config = dict(
    num_hidden_layers=12,
    hidden_size=192,
    num_attention_heads=6,
    num_key_value_heads=6,
    head_dim=32,
    intermediate_size=768,
    vocab_size=3491,
    hidden_act='swiglu',
    norm='rmsnorm',
    norm_place='pre',
    norm_eps=1e-06,
    positions='rope',
    rope_theta=10000.0,
    rope_fraction=1.0,
    qk_norm=False,
    attn_scale=0.177,
    bias='none',
    tie_word_embeddings=False,
    parallel_block=False,
    init='normal',
    init_std_qkv=0.0456,
    init_std_o=0.0,
    init_std_up=0.0456,
    init_std_down=0.0,
    optimizer='soap_variant',
    learning_rate=0.00557,
    lr_mult_up=1.2,
    beta1=0.95,
    beta2=0.99,
    lr_head=0.0115,
    warmup_steps=200,
    schedule='wsd',
    decay_fraction=0.77,
    decay_shape='linear',
    final_lr_fraction=0.0,
    batch_tokens=131072,
    max_seq_len=256,
    doc_mask=True,
    train_tokens=551600000,
    max_steps=4209,
    dataset='wikipedia_en',
)
Each number is 500 + 40 x the weight over the matrix's rms, rounded and kept within 0 to 999. Layers, rows and columns count from 0. Numbers have three digits each.

# k: layer 7 attention key, 192x192, rms 0.0917, rows 131-191, columns 128-191
# q: layer 7 attention query, 192x192, rms 0.0881, rows 132-191, columns 128-191
# v: layer 7 attention value, 192x192, rms 0.114, rows 128-167, columns 128-191
# o: layer 7 attention output (transposed), 192x192, rms 0.106, rows 128-166, columns 128-191
k131:426488527518488507521532479454484492494468508488516487473503488464508522507520514474498502504489558524493447503483510501503484473522502524488520475543498488523530480561508529490503524511463492
q132:541478495466492487567546541499549471505544547515545545536537477516475529466447516476540484537473549525528420516539514491506539519481470481517471524508508515511497521527511479534505474515481488
k132:522495518506512531509530571516549477481478505478515506499477527489504515496489484494512548525464503463516513508491516495512515501489472388505514491493532531498506487521463435509519534509512507
q133:518497507478504473502494512559501469477481480506492530456529494514549412536524513536441524529480472477513523476452501516501468503524543500448540550438500430488483489496457484480525504490517480
k133:456438483551482484481480473553472536530486513537540470461512490507486483471560482481535536467495487557418495477446508536509489506518458589548517488511553430531513540535471538525502492443478494
q134:540508514507452469489497560534499547501512553508538455525507534506513503555522501470461489459524493503455525503453513540501488437490496499438547550559480487464525468493477519431509456477477514
k134:492488514523437541473521511488466522516434486551474462487474491553523453463493486527510518502547526491525476455502487530483496439532533515518529444491544516480517474534549588477489476473536499
q135:513525510531551518484510473488493441491514478490454484501463507596520433533507525578509472538494493568515488506474453406508507486451453433494561434465570446527559530436451481526512508540548508
k135:501477450502530448477527487512491484511491491520514498494554516436473509473482456434502478525475520510525489510536436523538577529530477484547454535502477562447507480539507447537496548522512467
q136:518499490515489476508508470471513481475523505506497481519460504508511494510513506498465504501480496540505507488482513515514488487504533497500475505503473501493522494510479478521520486512491503
k136:618568463572530459550430494508611441421475480437510438518503409456492513524556424577458502473461389405557578483561548467576559527516433452543468541391483577427492441433513419510532523556573520
q137:587517455517536521514442550516485478493506453436527525515458425536461545489495472541479511525501447472481519494542487461558570536444470502559461534424504516506469501519552507513505518445567542
k137:398493543480491507501556493499464500493492564523446507498475547498536500495503508455504477493450542508451462444453519531478468487520523534485510477534462505522499473511453525472476475469441478
q138:538537474458514447538472453525560505494513518417507515524486443506478565510474487497428419545456551498588468494502471493473467501576512518567464540473517446546513483516505403469509546517496436
k138:480487538524499521528478515430465552552478459532487494533536550504435502520479556474438595455522469562514542517457536490534444533545495507534566482540518501551528440551430591476444536530453454
q139:526531420591527531477481517522413476483514537490485475517480524517528482463494592444455511508511447478507455477489548538459530505548544474596475528426436478533444446459502483558465534540504420
k139:584463430470505517475491466511482525454454480544537526553484429530522463519536499519489571489473510498540465519466505506459488562522499493553476516555565535544530502572512555470483499529488483
q140:485541509615498510473512516509496482453518502483515539554467533446579466454473542479501517568545579502552579452535491401436466531457475538456470518508471476494469548424423496484506455508532480
k140:558512496474467481452500456508550500529495552479517527504476493503456488533557500527488496443497565488476507505478485509495525509542531433469471538528537493463490472535500466471505489469438474
q141:500495503589480488503458485501474455416492486516465500555442524534508495562559492485497581481500518480494522454466522434558462556536491480456497503507553532471545492559524415479535485482422485
k141:447491543501452465467526493499486515476466536531499552535502545507558488496486539492499495479493524439504481481422549500445484493469502507521521527550470482520492511523417566540442497452437444
q142:467529537565443525519507569542465488494493456498530562474514486503521481463516468509486478521582541442434490546446465499570505505491463564498572532532491558441500526462542532539480446468474505
k142:505527546505464544458481481472485494444480572524498538499513529513515512545547509461513443450502554544509512453507483466428480438470483467471457502458535502441533504519452465493575511456506470
q143:475459477595479526423481516539402536482490520483497517503461485471449516529560495589583525556422507495504466477476481482467516461530521444485502527512486486466449487536455500604538537507521471
k143:544462542551459486532560490509492496565513548514531468473540513463505458485499498432438523502437469511480522532470537500508512494483530522489514493516498415496479492470551538455515520429498476
q144:439474500543458493460523495478441540570458543577549517499487569474510448550431518439479425498466515512447483516435517480465492446490476520475555494582491501538540463561498587431486466459431485
k144:547538473506516491506477476486507513494469523488542521493451462471494534466499494518534512488532493495510499526526454474497507486477472493501496507509493505502502514489526478495532507503527549
q145:506532475461481470506494548511511497492441476463517521511499521489514504486510455496535501498517488464455496483507499507472520503464500489502485492475543500474471523500525463518544544526518500
k145:525541448512495489524470485508526476476509465478498505553509444488475492500488504537497503515516451487512547472529489485535512498487513474494456534441479519501484515471536435491510504543523509
q146:503502477491526509492481537508499513498499476450480513501490463500474483498495483508508517531500484518517503539526471472500517520516543503503493495469532493502462493504551451493519518525520482
k146:481537510544518530460525505455536519514543471483469499524539470486505492470510475519464502548501481498519478509512460517462522466481510478514439476426494535472497506518484508512523484505499500
q147:475488416499518476420460502512507534453487466496486479459502513509509512494542499485484523513503494499472539486501524492481521486514579468535497525486478459460483488521492481488558531493562522
k147:498522443549487484484465483482502522485516513470505450481465488521575467521527509533461486489514530512516547519523473526495519450479471524492450505517449473493443432485551475452488504520511491
q148:508538505504537567496570503461529491512604471521535445512471517506446447457507466532451509467483495533526552523440550482486479541479440532532555535483576461529457450468510527551494489475530518
k148:460485447491518523513464515521420582514458489484463486463469526498480483530542488469512523509454527515501481483450513544457546474523515477559566496513553472515552469551529549470473501484501449
q149:476515496533552461473452467523491534490489513525501496483496519452459515553544522545540452476549479520504508469477542491480517550551502477476501510522480510496474456513528511506511528475483470
k149:500461438450446497459478485481474542521537557415507529477493497418482529536532515532534476440518543534453504509545512510483501488466491551486477528533519480484492488504511490517484456504504506
q150:502458487499537472488467536477435465550464473533469509500447496487509477506482519434425541552458545467524493518538469503544526517561538531456535471505499469536486495482499532463482521484438480
k150:460489462495478513507553515527483547475499536495488487497487541489505528451544462546507486461512449486508486487539479533475462486472484519538468462484487505490485573515498484477527481507521510
q151:525467488491465460486546494558546508503545526508505478526454411515484450514510476537463520549517546549484505541522521487394463505521551500506497542500482546507496511463543473513470489462491472
k151:502555496499479478548589468546535458509490465524451514500518520463546539506511455573464557456528503466560454515444519488454478502480574541538483493529471553479460496499466502529487534495513482
q152:581607454533521492594435522523567509449461472382519485495524390493475528504484468528496521495492358462533559509537521499516547535513480434521467522465496544477451526497537399540531530530525540
k152:476452512499473492462505470494490508517535516531504501508492545483496489484509476476493509512478528497482503508500497528506504490495518523507480460517535502511548509509489522494471489471498497
q153:538493508475476479566523479480476456456532470469480499531493464547514468495535519504513533478525496521512482483495490537514492483512545508512438486501490515500493543499469440496509504516523528
k153:387424607443470511491556453540452568524445551591451477437537559491531440497470488482460459483458485472469418556440501481520490481589579573507513406557537493546565471511464536440413491494481448
q154:516477485463524499469506562515469515506491538432477512458494486574564561471472475470465482517517542586513472476594514488480528467452520574539418490531433601518434418514466516433505506499473473
k154:499493545552510474490523452473531433470460542506470427544540489486469497456478457461513592451544515529534507502474478455488512525534503481496493518486535529527511472544454541486458483473441510
q155:497504496551513482468508491529467521552564512563559555453439462559493494513412507472449449530484580521509469473448503596517513536480513503453524502577578498525506476496465557479506506475416524
k155:497540489447510537454442476515517476502471539521527490567546482481458561459467541473540535514528524431478538511573496504484540495424502505503466482455441570505509481476522475503457531560503510
q156:551507498537526481493544517585453477500452514508461467495544491559553526507494525457469532524550512507498481471501508529481516512556516480545509542476513497477511449551439561430445506491524558
k156:469450481529525482507442457513497485464472494535489508499433468493551494473545480494527533533494466483568557477469504479506489470542468490456516538435495504532442497535535493515515528475505472
q157:535537515496513459514486506509572546478521484554566542444497459514534438477490504434487530521476425471531469565459501467459469587526557528471469485531386506492503472495431474446511502472504486
k157:492488464521535448526477544463458532504485549500498516505453506518486531495541450523497507494477522500495523484452514506530533485485506551527510511462538537477486452488507499520547504524494541
q158:563478450527615561521502445513514518480527461508486510521519463604459491480587513557530551494426450489533462471471473526471524495499536497461476504457460520508592458446481556518464486472466580
k158:485527559455479475504484532512483455541562514520492477557505537511525445519479487488581498489463508520558490531523512567520446474530511517492551447528552478508506523511470569496538547490507465
q159:522541448511490484498497428565457546468443489461457476494470484455458513422496533533466489472482528433554495444469511581453437469558466527515509526494503527537491454549496564476444458507449490
k159:490530454521487517498435430520568466527481476476501543574517498537474482486497475538562540518488477475484515517532541516543462521476463437426487502462522547474477573457443494502545541487528522
v128:549471503510616470461529468445463539545552474478554512595504506501493450537569564478515402548492417541558577484507455495505461540526485549436508544494512451499518539527473553439503459538487542
o128:570532569382477453514470505458486465540540507465520552553431465483468478562448528494463524473511474560422490485472589482512557577521492485485505452514558504585477519520471560490527539558520475
v129:507503510513533556541488547515490521454446477557512505448528420516560525489545509557534528564545473480491533487473496470460617554440519482520490541488557495561372465459470489559401475550512502
o129:476485446453500509501513510469450545431493487460477447481484404470520508453490537496544471506464493470453537424436489550559473478489524451525623528519516502489530572526585533558460445546457533
v130:508479531531582529569534504504529422464522485425542473538567480472523484592513519472512397562552493502637500468580531472506490463562497459409564504493463532537436516522597543439380544538543535
o130:569540523485587535516459586480461439457541513452522657533423474550504481448486511449461527521474562457468504483580553481530458552497476548478461494493538473486479527429455446508498500513485543
v131:477424448470453555582469487544542405489580562473477483545504528544504440422559530472375539456465482547545475499522514491484507423478467559521451403510489532553524532510486535447424511539489575
o131:504497507529440529548552455494463499428565506473518505471543574519548530554500494427431575470554507552444516511584463459662499502539514474516549529547523492456506585424525502470495608378488480
v132:503587534520466415486462573591540488621484547522451524442495543459491450525474468513504523480435547489501473501531503464483555506429468523539464461549587393552507415477462509506548505495524493
o132:502478561495471523542489456478542511496526437464389405485559510500503528378492556457413435481518439427547458524476536506533523530460479450544508518455535560578555397525582527482481498502567529
v133:503463514560433561548528507514481488531475480541452580460462484478476479552518482579399426418544522524487477541535537457499502514515476508480555498472462484484473464476446494420471508503467575
o133:520516458483430513441545496579481441507499452545409513506522488499446477489506515512417516549540506492452494531566538549559510552550480526568423534415525527512396511514538497516569526493514458
v134:503491523462513481477542534438520487400464505477485436513518492459524507519486469469527547560474458506625520478513483483461582467548552477460619428412505500511494404528549508522484504499547522
o134:551493478620497519499429456445516548527496482511482540502467527466484502562522527565510501527438528508517607437430498466413476544499525510499513428539523437445511498502453464540551480510452547
v135:500563481528441422461574415406487529544550457556468521591527483484541507455439569447559529508461548526566481596457508475498456627517537476415502484454492561511543520524477449559615452478419487
o135:512517464554467361593514409588587520547482468504487519504533477511492392620557511494499447485481458514593416447371580521532455533451536437436468519536498470554507597540427473480506512521430432
v136:504463571573495537519517524497398567524516439452491551544483522480438476581517452486475542448494618491460505463470554433569466439474501441523498561552463485487469532599512481460405488503558515
o136:451446535616467578512508551478443449495484467502443490535503497524499594525510401530508519534544449491481465520515470527447494435515406521589377581508532462468521444518468482579416515464513461
v137:458505469537569510507450518422492464526463496526518473549504428440493434537482519466493423486487543520534574456426481501496452554494415489554609533448518483532463509523491471503539482425496489
o137:557504543443539522535472461543456508591530435419429476519460513525453474520504442467460518565466441489547477459470502436515560438500483471514455511411460535594455526589467506441551457526447427
v138:487392453504512463497543485481492440517517487543595505455472528397500526577469576535470541614509415473542511488546524530485520448551501560465557474531447515530490486480542528438467466441539416
o138:531513453492511530473552576517499482502509537501501498469435526438445471416401537476494493535507493463514470482462497436479546565571470557547567513497491454505442527466551524472511456431457425
v139:498508504477547471521501525524498562453531578497571435548536571457466441471539475494497468478518437476463523420516482484529400482502538480569479511579537518492455584456582488459449455531509552
o139:520539499408549574499497586461504503462422510405509549546476493534517536495528505445524525466539472522469503576448480447522513542430532537496499423441595517424532526544524395546480527473575490
v140:513568542463483386485514478472511546469514457541447419472391492498495491486469569514485541437489581503522533490417493500559500483519486486514449625600481477530436543574541498582519459484498447
o140:457462556544446438490513552546491463491504545456542433477581453576478509493550542435445518553502472456535443535433498531509475480488518547585466565586506585436456538529478447493482504502555470
v141:537490495521468513423546432433484534584522495478488467560437516467470486480454475501458491460513568520533450461474498460613442527433464507482361475458472385463564483508495525471469441445475526
o141:583513545547542461434539588367554420482518514529540443528507499527517518457503527482453517509512522475444412513501562493462500494453564532548472542447499435567449414512419580536458440519572518
v142:571567511482493572448497500523537539539518480462488538408571517480495496506497394514575500482417497407397412505608602447522464562453491583486522489510593511454450452421444487509533457523458520
o142:508536497448508547523504522443519510513504520411502451496503515471493515486480490498489490464464477480534472496499544514570544438549414516510472487551542543397529525518560477499501484520573527
v143:450509499511456479496499484558499483447498472459561529496537437496480457593512581538447467520512525491528497539587496474534535517592530509513420471483418437464569586512530514502489567608524506
o143:503502538431463401528557484503462545445532537508468545426500447501484512487506548427454590499539479521555463493647541613490510544526624520495485503476487513465505426423490560526489579519457570
v144:510513493488492559411536459404428601498530530474451482514468480549544555524462515494499483497492455523470418538516564544553414564479503565451501468473515448450585510476402427531559501466394479
o144:526520551448511518466532516510523547478479533533529497509537531481530560522468536455573479518446517546470434483543516525495499570495565505515466506598497439515524473564507526479503515544590519
v145:550478525485469501460492518497559496519492523529588559513408515457470489570420428488528496491471547428538475436477543551609580517499474481492456467466549552456546471471550498507521484528524498
o145:523436486502435523535471463454512478574458447575498548521487498526481511476436445468469423519488509488512417603509440512516495483493430532516484469527522598539561554497445550496547493468421588
v146:472504559487453508536608527581411478458509500470452444423621510485443576564490477466516598580455410467484457534602514461529491508538408553478432413565526485471493517474516444509538536510445489
o146:417558492464544540553581503465559555408492536490539494416513422522513567483573510428440504507459495440581455511483494555442506544565417436542469539492527466507511458496494508518488533495519480
v147:504560485438511477453486458540449516410434483502466439428436435492557547586441451498520600481428487575485468549584614523543493493519520487437392459510499429516475461554447515487395450453508415
o147:557540517539450491555568627478503503473416524551489497528553487418493483379536512477514532558543533476490424483506538407482451471480520472526484444542531506488482509439522442523467577555502534
v148:516393507483490592510469527504486518435459441532530581549443488458468519495565455486508539544529479506449460474555494449485483524540565449501484559477454541468474572521504483413482532583529562
o148:433462457507478512476499537504518511463503531531504561500529488513503461540481480551513536451480554536399490486520447596499452453498548528497464503506564432441593430460434432513521543486600511
v149:443576481509479504468433530566477456427427549517529483473501426536513430447486457519520486468447533524408504507482453462478386510507521443484465488459559514523434501553468437494451509487497455
o149:512498539508514555536478512511483509468498484515442422548567540482546513463512505498557471503451449462465459515528439493491437468518615480488479534458535490473479576463486431499526488492501498
v150:410449498467487425413476451497510504581563612497537525471473554531560467518541583472457572451422470555436534504518434545453577416464518496533429411423506440466602504506470572478507543478460438
o150:543433523492521498509497407459538545436547512487551486441431561472523548547440607509462463558581478586511526482487488451520566517502549424500456423509455526473580508510479559528497472467482525
v151:493557516526480482516539435523497449460514498484521494520571451576469504528502518453447456501546514483567513493499547471517510449511530533495541462514472472557493492504512406473500472455496502
o151:505523504576539513505546489524499488487447533483458486526434518493520502455574532522495548516580520491492509513506464493471500550541502522515520510455473518522502496501478460509534491514463538
v152:482529459517560466544417498489563498534520551511462491527487520544483439542517501526485533456432485485476507558439488550433476423512540475489440500498467512479473515539445550484442455528478479
o152:469558494436476481532492474491490469473517527518533529533504587518533532503471477409499497450487513451426521491562440464525443489468497523488563507590513517522496507459546490479492491511461456
v153:475489466504554506548478504492515505520545511530504531500557516515474456536520541503519502580509499578477441517526466497414431537476475551466453517586491523510476473537485497440440496528443486
o153:435432511445546509545523529454494499455509578535543456530494524468556542433517471540557502419551535459441421530475466456541465550537417540428537512537511488501522500560474476561506500553483466
v154:624409514498428587482455481477500480487497439478521533486509520490561462500497502448491452526564586491504388441523657508513501517466472479479533535547450517481532470467469494468483479478447586
o154:572478438583490536400568524588512510498489516496421512546547516484524470487480467440529491528519497477448475455485528572587526446490512503535524491530521496469494515563491488482515525472452520
v155:459542510497405423509619436467486570536538444513520511562493500462450500449494499481529565600504455529551568447533497488495538489457548536425518506514440479486507491546511521530449521500499538
o155:531474474566510451505511433480484513470458540508498519540524474542471513532553528559485456465517481475515512539421537491496471550499541455509426473491475406549500449484440532441479460503540500
v156:536550565521532475489418405527636545419536545518493503505523517472498552492556462508520465482476626539581536615528473500491504432624478551481547486559504517548419461532509499491531495517537532
o156:490438523577503444560448473549474484477434435452519515583550595519497568529564434518479568509558654509495557522491541473571445504579404559476528546539548534447581541464432427553585495550531479
v157:497457516475421437514438514543501592549437482520542490464456513546487566541460518510513559504506517495414473516507495530509518469516540458559533509524490487445499435559475577526424573472565443
o157:467491462652493507475444490505504510494534513552505437486520547466517563451494522529593548524534528512497573550428456431470574491523507491523439484536492428471478488536479545501525463477501471
v158:548518443534492527554595458568425494541548526584561463477513469554492484548541582540523456489488448490580583447510476439461426518441457594525462535504470477542539482494494450470612564443490467
o158:505484488446556491564554486563593534540498508494560622497554438545472477521440432536474397509494505510473526534542516340507541545537434532532438431508444536588483536532475476423550491455551486
v159:465586567502462488481532517544493528471433576457541518503630428498564528535501495536504507498541519464419521476511466536520555568500525522547492427559506539444548567574522498581535538562503452
o159:454478476538461497520457471553441496466459544588521535506487452490473551524572453435492468479550477531509523569528472625480531479555577515533519542466454536483540549546515564514469528511490559
q160:437469459518484467451509512465506585424483509555532466456450489531453493504553482495514478490477533475524510411491457472448482537524524454535469463506529526495507465502493482523460522483518482
k160:508550543491452497444507439510511445583497463483540533548496534532522497473498532476477535515507497499531486483481460507475439500459535462441484491519464466482507498528488527434510544487462497
q161:488534478492508420452484535440498537481465529498515513431480524493483493478511499482492506507501568454482528515508471583462525491484522483539450481504520495490531499529516518458455489504521507
k161:480432531532497486461509449515562452507452448503457534525410549496496494493443458427463500462490444449464479522522521518520503499527476475489479492477489471470430506552484490506525529502434521
q162:480507458480491494512528472459514493477499583479510512540467486445510531489536537515516534551537541525479496514518462552552519513449482453515481487481495483498514487532508493454511454454489501
k162:487526430579501449439472499531598458480517468515488494485476509506531487522534443484536456542428389511472494492534502546565526541533486491501574430470523562495501519489480507475475523596512540
q163:449433500437459495538485549479512512469455569492525524442515430471473509503525469515503533483545476499421487468492483436511435472535548543485536496473503482402490489607514505526520531524533510
k163:525551460560542493584479468478494523444536527494470549459514496518471478515514520473556460526514540539413494507506523482548513522470500466525527464494481492544517491451485480488524510520525489
q164:488481522480493461486522530535510474486429526479500544457513527529466519512496461482555456499478501500478508548469517457503496453467523496530529487521430490411518510508454514588468581511501502
k164:498534518405478510525509482470474538533563554448576492509495448520514492468491579504506528515583589567491487467482461451455481472509524546517455561516545482559584526507544517460501493439499469
q165:517506496482526464496470527468543536472519536530489497524466484505499498497605527531407543533594621558455586441499487546584465375427435433481461520443437466501491384575504447531456494456456498
k165:530504465524522518481475481460477478477500474489452534459470534522470523476538518502522514510474496460399472488549474543546529509490444532496446484436507503495498534521485512491491533527482500
q166:500426554509460573528524519473467504472544486511437441521495515601474466507510501491432534503477487475543533491450504365425497559544581535473449522529505462496471574478412494491463562574493509
k166:523524477524508515526512486534518472508499509442506508456500492526515488528517491530594527430504486563442454452464546506498512492518561554520508454523502512501542502490522502513508483535498505
q167:520482484490471466493508551473557538433554527531488460501441510481527411452531488509503508532478521541522464440463491553550522491434407547500430516483507505452501448531517459462469509478448518
k167:544540536492539509517550576510533531504589502500561557570463522553553478526499507463443539435511634550510518508434485424496379537499602588496478420513553466523507614491507614447470520428416418
q168:482523444494550497537554495476466535480533472520471497559492470464464443534539527489471562427504544487547536455473470511481464496421411531455392517465568546489443454536563449460465504463505553
k168:462515437555463497446467547525458528498447537498484531503527496506440535508548478494471475515441415456459482430494501500504504489500446509503525522499425517472503506510503455512432576494527543
q169:449480495479520490501494456490541540464589432510445484589521455466492461395606464480502550484575492531471469572520523554499437555502499566548508505582407456516444569496451534493510487498487446
k169:571499541487555514530514446504439582529466510592507559535487511465482447477553499483502451551504558500529532485494512489481428556492534439502460508524482486581471544511493419497467605486523423
q170:321457569528551430496438504507564495511563495442472447492514503491522522509588522516501538514477441479565477477481576408489548611512469448531507557557433618504486512455500466482459508488475464
k170:491530514480500478530492589513545488511559556524520511545457563529534538497539492508419526549481565489509522433454488488507499469526482526546446499555427555610463501500464462552441530513445539
q171:438497454529492542548494493474467516526546508487489454460532506627456534557427527492486514412514527452454552515548468436479462555618545517501518546594549564571484505588516481470530506561547446
k171:525485512519485493568530509496509487555496490503494472480465512502411489459525535487569498541493476525497467488472513565467527524497456489499505526475409492467471482521505552489521501434446513
q172:496478467487451503455481544459473508388524514458507463482505508499518494463518535475493484509488474487543521507488471495521544549467553467565505567424498497471452540518474573487541538564483475
k172:471409534433571487532569449436537520589557499492475430522499477459519543593443442552460458472538474444464592528518459474477497498504521500509499511524532535507587484434443519515481484505471500
q173:571476477513423494498429452460553503371380579495557474574405516525565547565467461505504489558474417516460516498502397468491506498518487503487441522487527483522560510536402469507530515496495525
k173:483471605483620515494538500490518491574592489509505550526498472464429564448525435462507532425494477477543535479489544417460509539516552457549473488487544449550509445412492477555544573465484500
q174:429488496502558591542529487465413524500558540424475518498436489566530460488513562520510483541566475570519431554476444511419505535517449438524529545560525465524493497556544503478449530503533477
k174:496568487448472425543473528430473473451579577494396483491521408426586519535541545566485524561452532556485518486557447437494501553473486565480480483519531531565475554534479520514446480505461506
q175:496477482607497533529530508576548506440499525432549429524501480433473516556559457520492496518461427560494448510561500463536462439461515491554450465471520525420528487554448482554525464488538491
k175:547490512521449505479483450493481494530510504576585530581541478513576497510485545605540403557483534505482583533504503481518540498445512503454523440500532518504430479523514571495508558535515532
q176:517506482462478520495498539466517505491518570467531543520529476507468469452526505445474546480494557487476520520462539501509494514500471521518503515508503456457490486465542483530505524533527460
k176:474498532524425501459503508503493504478527492490490503496479530583474557509501512482454489481504520507488484454502452524485460542544544499468497475493525503473537426464504550496508530439493502
q177:503531494509481483519511523501459527467472584453509518539524450505526485463540449521468536536523503535445426523502557492535469507472471544555533493560439479417530538578511480535467495469498509
k177:545576480536477467525448449525486503447517518503487486488527534571498503532547522460496473474532492460474502467498477505562499516522515505535509529521601511441552456437543488480520538486561471
q178:513484468516465491525528511469492493477419544460483521475566447452543483520548467487492530496580526526436474440496511500563453462505501520494556492519517471454529500534477526524533513503491504
k178:470552447555526497556457488468441526468511554500499517496511478535491533516531523527464485521523540490550495482516444474482518546471549488517522537534491471477514482462560519512444491456558478
q179:551520558489534543439504452546492494473475457456519492497523514533483517484506458444540470453455417468537512560520527479456551545554550509512532530540526508511487547407459470492506555574476527
k179:485409479461517550496509470490451523527519546462509504528527444454477535527476459558480473484433456512609505502505497450444476456500583561485525519515520502509498464525463520501506498506529453
q180:443486537499501550457474521513522472504453452514508497457503487523505488535511491482529477440461433459500524493530533434505474532574544499491530480542505481541508562493441491499526512500489482
k180:473479557459505547526502436509453508534504530485499503520467487507511448541449528503495514452510517501495484529503467463451440494515524564510482538526526466512480525511515563472505475467501475
q181:491512556465518510471502471524507464430461488472525473479517503394536492512494454474519453445439456518480518456560532531530521537555498491542502501514527474509532562434454500484569502481542487
k181:452414564480473520530517462481498466570543541505546525574490489547546531530418557514422446509531541511537549530508480482393345375504583535473464560551521457383465416531554558584457468496524500
q182:466529462587504501524515475541414538569571529490510546483495454469479519496492483445489526524470518513484415511471468457422550580509421550549548561569464498515480476570571479426483507486492532
k182:495557513489507430489452556491606485457488449579527506462516537497552560419555429494431461611451490488568485535484452552542519478491445445472529505446446539478459567511559464493400460498482535
q183:509431570431468504485480489466518473464489578462456500539496503467515559530482498514524501476486539503533532460531515531535439432544509508521423499503575485481541515458409547475494483472444522
k183:518495564471529511516512467522450459532468503477499559500540541516515484525485549535519488461547507558518528523492525465473481500526590545527537495566513450489498460486489548504516476535496471
q184:563546545467526470462519471485530520439497429483541486516445513436492442488494466527499454435562487543486596442513465562603512465469512473494431470393527537519539470421424476501494419536508474
k184:460505501461470514467550475468543429498554593527524511537523551450478465604458534413464547467529470410453491498475547494575510527557558521496502439577540510465502457526468459496513533469464458
q185:512471472464477468458537441512520482441510520479448498586489539523420505465498475474501552538512541485508515473591463571541551480481464486585454560471494437447544478554451497496414523512454451
k185:521467518508533476525469458446464478592468509497541557497543421590478544524485529492545455450541535500504541528473513414424515465532498534543503505544548512498522499564545558515508441494616526
q186:491459478545499505518532536476468536464543446526536487510560436398493473507564514491557601479452518560445511495446483518461492497445485590525487535445509516519489511546426529503469564511487423
k186:455515509585502487506560504444523586424438554465456479489457483461450530508481502523492520491478568586512382481530411548441441415533539449549527501511491492451489576543545516455493526476508523
q187:445569417566512430508521414458448483586513441455493543547515529460530521428554503441533547409481488525455435483451556561490580490568485542560513559503415529529451478525564493423512375500463473
k187:470456520522475536479506602602481530460460521579488561470510607563501557468495495484464489587553434497545529575566514479507514536405409442519482515478523464493516532437469517494466562499505474
q188:583456509479503512501468475515504556511471462493520503509497469466420561470526502553515478560466481499507454519535512489502484546528568548505472500492584465540540591558499497585512495496489528
k188:480478416544522524381496529456485495513479545465460558506516497489512471510483470480500572492442452499510527502480520514502529491511462465513575513530420386473473421487454475523436492469537528
q189:510477494546471588471506550507464524503504443531448491453451437442584516511541460528508546506436503527414481519534490452591456498570472501462451459437571484474446441484496541564528468548486475
k189:507519574416549534504507492433495523515451507486479464543520492409478542483404525488458457496514445482498533538499527588418497441469488480530427521515455427572515517524467580489505521457499498
q190:526490560512503477519441487534470468477438459405451456534479525479596517460516469462576512437499453497469557448522555569571541566484515566519504503497478487558442524312494538529501561435547593
k190:520552471494458490450568531541504471501463506532579593574543499444475592440560537470366494500537494481605492489508555516477504502379490547467496549555507412532526494474582468452495527502494526
q191:513555519470465502526527537458528478578553522468524488605485445427444493447530450488459536388520461527436512443537542520454493564509464520535523529495520451487484602574498590493474528412518520
k191:518509524542554565468452425454523517520431483438509515530574507467502476486558541523532403474549439480481495563573593549498473551470486520526540521474453463507524413455551519449522514578430509
v160:526453478594469516446484542487450510479462493521455459477489554448525459474460528574487506488487455473515504560536493492563438504493539525553529603505505553478549440428395524568506453440516467
o160:484505557516494493509531476421527527497477502497493503544485498412426453469511490581500528524511484509523457537575476445479481608530493530557468446499546497526486457542479477446541513579579520
v161:516510534465457453501548460507520527541488525424455542513530530501496485481477502489555511545453538417486554491565481522456461482514537519569536488465500505466544416524592534534440452486496468
o161:423599446498497493514528469475489516475438500508495550528580511567472487528570550479476520486510548488464464476431588494471443509492512533477512546514536492478483472550553570518520486499506559
v162:495531527466514467456477552451497543522446498505389581493482525468502489471476527475492483451542450429482466495467526498522476517463507517509490492504479429432504445414549506362532503480563515
o162:532541492496484488494502495496436546465482544492528600465537482438473523523468489518505474437549483507481513525438453505453524490533469529510452523506515513495506520504479527451522459554498473
v163:551512478533471543559501503463551487476519493503490559503520462465479478484533528488469451553499498532422530533544476454588466539460552451502493484510512517449468518467513578503503475567492526
o163:513476543531516526489496503540440474477499535535441528453500448499488536546473509515462494500451495560512528449484428397450505470508499411468554523560536531518468458527526477527508489513553453
v164:503522476485492505456531521493452496494430494560599545511533520491450500479531477462460487536477496538482467472507475578538453578520498559496496580479476492565581535443514550458473417462452496
o164:533459421526476468520532559457498606506501535452561443526508474541556489489513460522421532511466505524533502495462495487589492501556488548499472562472502489513472488496475492503490560494482529
v165:523536531562498526507469488472495427513539509490549437425467448476510495490528515474583535514536459529579521497516493529579490507540472481594521494487502623512483430472456530491554469519454505
o165:442523511543527465467472512461470553419488534533482507485443501467450505409619468492486521525426496495449513404443435512569617533478393468489468527472439532544481462571457448475460461544473461
v166:471497446550446528501538509535488500509474547464603500506468473580507501495459523475569491554545483560503531602499479490519483576482500418485520472511485488629439439462415512489585528492516450
o166:479458564509455531457469457554510549436527545505586476524515554536474429496489509492546558463545498457454445596531486499474559493524438516539559479583480498443504482542459516520519542522519474
v167:439481527485464424449527490451492468472447556483487504466505448535574466452496511482470520529484470513548483458539530484500483522497469558477483538513545465482442483418522499502479489536500498